Part of a small language model's weights.
Size: 10 layers, width 128, MLP 512 ReLU, vocabulary 657, 2.17M parameters.
Architecture: RMSNorm before each block, biases, untied embeddings.
Each number is 128 + 24 x the weight over the matrix's rms, rounded and kept within 0 to 255. Layers, rows and columns count from 0.

# layer 4 attention output (transposed), 128x128, rms 0.122, rows 66-78, columns 0-127
[[111 120  88 135 101 139 135 135 111 149 111 134 142 111 158 118 135  85 132 143 177  82 113 141 102 114 125 144 133 100 156 132 120 194 108 131 135 134 130  93  89 176 126 173 108 161 154  75  98 153 135 119 127  99 111 129 118 100 111 164 160 152 137 147 130 136 112 178 146 119 132  86 156 116 142 127 130 169 124 125 130 146 137 111 147 145 156 106 116 169 157 128  96 144 111 137 165 152 116 112 100 164 125  89 109  84 113  97 155  97 117 163 141  92 121 135  61 116 161 152 136 101 119 158 129  86 140 161]
 [152  88 105 126 147 146  75 148 111 116  98 157 105 147 105 110 134 151 117 138 164 178 108 171 125 115 115  76 162  95 157 125 128 139 134 105 155 136 152  92 156  92 148 128  93 110 155 139 172 135  83 132 149 134 120  90 157  98 141  94 152 125 172 134  95  97 108 113 132 119 147 113 156 148 158 139 118 148 168 148 135 157 121 100 121 108 135 137 111 119 101 149 115 165 148 142 129 140 152 125 134 114 105 122 140 139 125 142  75 152 118 128 148  93 145 134  84 140  92 150  95  78 121 148 150 132 154 140]
 [ 90 163 141 100 152 138  89 122 163 116 130 123 176 143 139 104 147 165 139 169  81 196 125 130 146 143 107 140 154 121 145 101 147 143 147 126 108 155 127 158 150 133 108 155 142 170  65 141 103 123 136 168 109 159 140 148 106 132 141 124 176 139 157 146  82  92 157 109  87 161 123 145  61 160 125  92 126 150 148  97 133 142 124  98 120 158 138 160 129 144 123 108 165 123 165 131 135  88 123 115 138 123  95 112 133  98 113 109 127 144 117 144 173 109 104 174 114 158 144  87 141 106 164 134 111 163 159 144]
 [122 125 140 147 159 148 141 148 144 132 117 129 123 181 117 120  75 150 118 135 127 148 102 117  73 105 165 126 130 157 159 128 151 143 104 128 133 166 140 139 148  98 118 122  96 140  84 109 133  71 151 139 170 108 118 140 107 107 110 127 137 148 125  65 144 151 104 126 168 132 132 133 116 136 102 106 135 124 140 141 121 117 113 154 115 131 132 130 142 180 135 166  79  95 111 160 112 127 145 130 132 192 123 150  55 129 192 126 143 164 146 104 158 173 103 131 118 143 111 143 115  91 124 152 139 127 137 144]
 [170 136 127 103 156 156 133 127 171 164  89 127 105 101 157 106 125 140  89 130 112 124 139 133 132 104 131  94 138 100 106 111 162 127 109  94 122 135  93 117 132 108 121 142 137 101 131 168  87 152 125  92  94 130 147 144 149 140 108 130 170 126 112 113 108 103 133  90  88 162 112 139 163 138 122 114  99 160 161 100 161 136 110 146 135 125  85 120 167 148 112 146 111 129 126  87 155  72  84 142 101 109  99 161 106 117 136 140 142 139  97 172 141 115 110 125 149 119 139 161 124 113 100 121 106 127  95 116]
 [141 128 127 129  91 101 119 154 107 149 123 197 126 105 133 203  65 119 117 177  89 167 154 191 142 112 139 123 130 142 139  89 141 166 111 140 114  94 163 118 157 122 147 133 113  91  60 105 106 130 118 139  96 151 132 143 160 137 175 121 122 132 148 101  88 142 144 151 119 109 127 122 146 155  88 149 116 125 147 102 134 117 128 136 134  98 118 163 157  99 143 155 106 144 110 106 152 144  87 121 127 177  68  97 110 110 153 131 135 113 107 141 113 127 153 145 154  94 133 113 145 117 126 118 128 112 150 121]
 [ 76 153 132 131 150 145 146 110 131 131 164 164 105 130 149  95 152 133 140 105  92 102  70 103 147 146 146  96  98  85  68 147  68 114 110 131 143 126 133 145 125 117 122 158 140 154 130 127 112 165 119 131 138 104 114  52 141  94 133 114 134 139 139 149 134 143  97 131 177 103 115 164  95 101 132  88 139 136 163 102 132 154  91 149 133 167 142 126 190  86 133 118 152 150 116  94 111 114 138  71 188 140 118 132 167 143 141 112 126 148 112  77 123 122 120 126 155 186 152 120  91 106 105 100 120 133 129 130]
 [143 120 141 136 134 117 124 152 108 137 122 124 109 112 113 128 162 158 172 166 139 125 176 101 117 168 137 102 159  58 159 103 102 105  99 152 107 123 138 143  94 117 101 103 107 151 154 138 116 161  93 132 128 135 111 145 166  69 141 162 106  74 160 127 144 156 157 147 152 102 121 137  90 107 148 103 105  82 149 169  77 189 104 126 159 103 124  79 114 158 105 130 113 174  95 105 125 151 119 128 143 137 100 129 171 124 133 113 117 133 112 131 138 105 100 154 112 157 140 147 123 130 116 121 132 118 151 132]
 [121 119 127 107 148 115 122 130 132 145 157 130 168 135 130 133 144 116 174 152 150 109  87 109 200 112 109 117  63 153 127 162 138 121 154 111 121  68 139 121 129 133 142 122 125 153 136 108 104 127 160 116 105 105 126 159 154 192 149 160  95 119 153 119 121 132 127 112 105  94 148 175 208 107 104 118 157 130 149 125 146 135 138 152 163 135  94 102 162 167 140 102  89 121 140 108 121 101 135  99 141 124 148 136 105 144 131 136 130 105 134 126 137 141  93 130 140 124  91 134 123 102 130 108 132 128 136 135]
 [132 129  99  83 127 139 113  94 138 124  84  83 140 144 132 138  98 103 137  58 168 132 117 107 127 128 107 125 161  69 140 139 144  97 149 109 111 118 144 117 124 132 141 163  49 168  90 103 123  92 128 183 128 132 151 148  81 138 108 100 121 140 185 136 169 126 142 126 140 150 146 101 130 152  96 143 121 178 135 112 157 119 127 140 148  75 124  89 139 133  80 108 153 106 119 128 149 136 152 130 106 166 132  83 141 145 143 107 104 129 127 114  91 126 101 134 166 110 190 124 120 124 136  84 102 132 114 110]
 [ 95 133 154 135 159 159 129 112 109 114 158 110 135 149 105 107 148 153 103 102 104 140 102  87 150  67  87 138 119 132 107 101 155 143 103 201 104 106 158 134 119 109 135 152 100 117 140 163 118  93 102 118 182 108  80  67 150 147 111 117 145 143 117 120 147 121 118 158 157 115  81 120 138 166 134 132 158 153 160 150 144 113 184 140 109 128 141 144 114 119 143 107 145 100 122 102 127 139 131 138 132 143 116 102 135 146 137 138 140 162 152 123 137 126  95 124 140 136 137 106 107 175  72 110 152 121 163 127]
 [152 149 117 144 147 131 128 125 131 149 106 151 120 103 137 125  98 127  60 102 163 112 164 130 136 146 150 114  75 161 123 112 103 109  70 155 123 128 107 121 164 146 126 160 136 128 157  90 101 132 112 140 150 118 151 113 157 137 150 135 153  50 146 107 173 109 141 142 127 132 162 141 112 159 135  99 101 170  77  81  99 116 179 128 148 143  75  95 166 183 111  96 152 109 157 159 103 127 133  89 131 121 119 111  80 104 112 133 129  87 139 130 116 104 104 113 109 115 128 145 111 109 161 120 137 133 155 118]
 [170 110 120 141 103 146 117 120 116 108 137  80 101 134 102 123 189 179  98 138  92 119 143 155 153 114 133 125 150 113 119 118 107  89 159 151 146 141 153 117 146 159 133 149 178 124 141 105 110 119 150 126  87 129 122 141 118 162  91 143 138 122 135 111 123 124  98 115 135 157 160 131 135 129 127 186 128 145 188 117 141 170 106 149 108  99 112 127 116 135 134  99 119 124 147 121 126 126 136 125 119 158 116 135  80 128 149 130 130 120 131 139  99 135 132  99  99 139 122 122 122  89 182 123 121 154 104 175]]
# layer 4 attention value, 128x128, rms 0.138, rows 67-78, columns 0-127
[[118 194 124 153 117 121 171 141 130 137 155 111 126  69 153 167 105 143 151 142 118  89 104 141 112 177  93 162  96 131 111 136 113 127  92 201 126 116 139 136 119 141  93 144 155 121 145 123 106 132 115 130  98 126 140 112 125 132 150 115 116 126  95 155 164 150 113 117 145 104 110 164 139 158  83 133  89 130  94 122 136 131 171 112  94 113 134 105 164 141  88 119 157 124 129 120 141 124 136 140  82 141 140 163 160 146 120 137 171 144 144 111  87 113 136 118 157 151 157 107 106 196 115 114  91 119 114 101]
 [138 117  59 155 140 107 133 150 122 113 173 116 126 121 145 131 130 124 114 158 105  89 114 150 118 113 104 111 104  75  92 162 118  88 148 123 123  73 114 101  83  60  87 130 150 128 109 100 118 101 102 164 132 143  95 119 147 128 157 104 137 111 113 168 123 110 123 115  95 148 194 120 160 110 100 159 128 130 133 147 155  79 126 104 155  89 124 152 116 106 117 156 162 106 147 139  95 137  95 104  91 103 185 125 140 166 103  88 107 184  95 138 130 155 110 183 166 130 110 140 133 127 105 142  99  89 113 143]
 [100 132 149 124 109  69 139 131 137 156 135 119  97  94 125 112 127 144  76  90 153 170 201 128 148 133 108 110 118 117 113 126 122 140 107 163 143 116  85 130 112 116 141 154 147 127 120 102 110 168 138 113 125 163 156 117 118 126 167 123 130 120 105 168 101 126 148 116 115 108  97 107 143 109 120 121 138 148 205 107 122 125 179 124 122 121 164 114 114 126 161 177 122  94 121 138 130 112  86 118 131  91 107 110 112 133 103 131 146 103 178 102 153 148 132 198 111 141 101 124 149 156 134 118  97 160 132 116]
 [118 137 104 110 124  94 112 159  94 115 177 153 160 133 169 173 130  92 135 117 143  96  90 162 104 113 128 141  95 118 115 115  79 126 180 106 141 149 107 146 159 102 124 109 111  62 138 141 148  88 129 135 165 154 117 138  79 131  87 114 123 142 104 126 196 134 130 102 123  97 140 175 153 120 140 134 144 130 144 135 142 139 119 112  88 109 130 123  60 118 143 156 159 123 137 127 150 143 148 131 122  77 107 175 124 119 138 113 162 147 108 138 113 174 130 126 118 142  85 127 101 115 145 143 114 142 125 177]
 [150 124  80  99 123 125 178 128 131 134 142 141  93 153 110 152 111 130 147  96 124 105 144 134 125 113 105 177 109 120  85 121 146 120 130 185 126 146 140 158 111 118 105 137 134 143 112 183 141  96 172 140 135  80 145 113 121  80 109 105 130 127 155 166 106  99  93  78 158  75 160 189 176 144 156 135 130 123 149 131 136  91 144 144 136 159 121 133  77 179 135 134 127  99 133  90 120 107 143 137 105 149 149 137 174 143  96  96  93 140  96 152 184 129 113  76 104 176 134 140 136 141 132  87 137 158 114 114]
 [185 111 169 146 117 160  97 154  88 132 168  89 116 119  99 147 110 142 101 140 119 184 118 144 149 132 106 127 147 120 139  97 150 138 194 106 103  73 129 103 122 121 151 126 152 110 126  93 116 140 117 143 102 148 160 140 178 109 101 164 154 165 113 140 133 139 159 124 103 170  78  90 181 135 107 122 144 120  69 104 107 130 119 136 139  77 123 141 129 125 147 107 107  99 124  85 142  65 163 105  98 143 190  97 169 107 166  69 124 141 162 104  73 138 134 125 123 130 166 138 102 108 124 118 122 125 121 122]
 [116  64  95 141 147 154 135 147 123  68 140  98 122 111 146 158 113 118 141  73 125 132 119 155 107 163  96 146 129 166  85 153 166 154 184 154 105 147 154 130 110 166 153 134 141 138 145 154 142 104 101 153 120 111 147 135 118 159 158 120 138  99 101 137 118  65 104 123 139 131 152 140 140 150 152 155 144 111 138 133 126 135 160 116 141 103 132 145 169 113 142  92 127 162  98 122 153  94 122 128 123 146 123 135 135 108 122 127 163 100 124 130  96  89 170 153 130 135 143 150 124  93 104 143 127 112  87  79]
 [130 118 122 141 105 147  83 139  96 149 116 139 120 134 156 128 106 116 162 153  73 156 168 105 122 166 142 110 179 132 106 164 151 147 128 160 127 146 146 118 147  87 106 129 143 147 117 128  97 130 155 125  90 139 134 120 112  72 121 168 110 147 127  88  69 129  98 122 140 137 125  90 105 179 158 102 135 122 159 150 139 146  68 103 116  71 146  95 101 154 177 135 131 120 112 161 113  96 110 151 128 114 135 145 138 142 151 151 134 118 115 126 127 150 130 146 101 147 192  90 100 114 117 149 129 122 159 103]
 [121 120 127 157  93 134 133 162 138 122 139 174 134 183 117 108 118 111 108 140 144 136 165  66 134 116 115 104 160 119 150 115 102 134 104 162  93  78 124  87 107  97 136 100 131 104 148  98 147 159 146  95 134 147 119 127 127  84 119 151  90 145 100 176 142 108  72  74 137 145 124 116 126 118 112 145  90 133 130 130 110 140 112  94 115 165 143 155 133 100  83  72 172 107 131 109 146 108  96 122 160 151 141 165 127 125 113 153 163 160 122 160 198 150 166 162 107 121 112 154 128  89 126 137  94  76  74 109]
 [120 160 133 117  94  89 106 144 129  90 121  94 117  82 108 138  79  75 142 135 176 111 112 134 154 147 141 131  95 138 159  89 113 117 106 106 104 100 115 120 128  92  87 128 125 124 161 112 145 185  96 116 131 138 129  91 164 119 118 160 126 115 136 143 129 140  84 161 147  94  92 177 154 126 118 133 121  96  88 133 138 123 133 118 155 130 152 127 177 122 135 102  91 131 156 165  90 158 125 158 147 145 157  92 161 117 123  80 106  55 113  70 115 125 126 178 103 117  99 118 157 116 131  99  88 136 140 133]
 [129 143 108 126 144 109 149 174 125  93 155  99 149 112 133  91 112 169 115 151  86 178 127 192  78 117 108 171 210  85  90 121 121  93 127 150 121 126 143 140 139 112 168 136 113 133 174 116  85 168 142 140 102 105 110 127  66 136 139 143  97 115 125 102 120 132 105 178 152  99 185 153 123  96 115 119 134 165 127 173 123 148 139 137  84 162 142 168 114  88 104 160 158 132 146 109 171 123 152 132  96 184 150  87 116 130 126 143 121 121 102  69 139 168 120 131 116  96 124 153  92 141 132 129 104 140 160 118]
 [141 114  97 154 129 127  96 130 147 131 104  99 123 148 123 122 104 131  81 164 111  95 118 142 103 145 116 162 150 156 121 177  90 142 151 122 143 126 132 145 126 104 114 208 132 141  87 109 153 131  72 106 115  99 151 146  96 103 130 107  93 138 100 136 127 125 157 162 120  79  98 123 142 159 133  72 132 163 133  69  83 133 122  74 134 114  98 131 104 173  74  95 164 116 111 115 163 135 116 119 174 110 157 146 116 155 146 143 134 159 107 133 161 118  96 134 109 153 115 141 128 142 111 170 135 108 132 160]]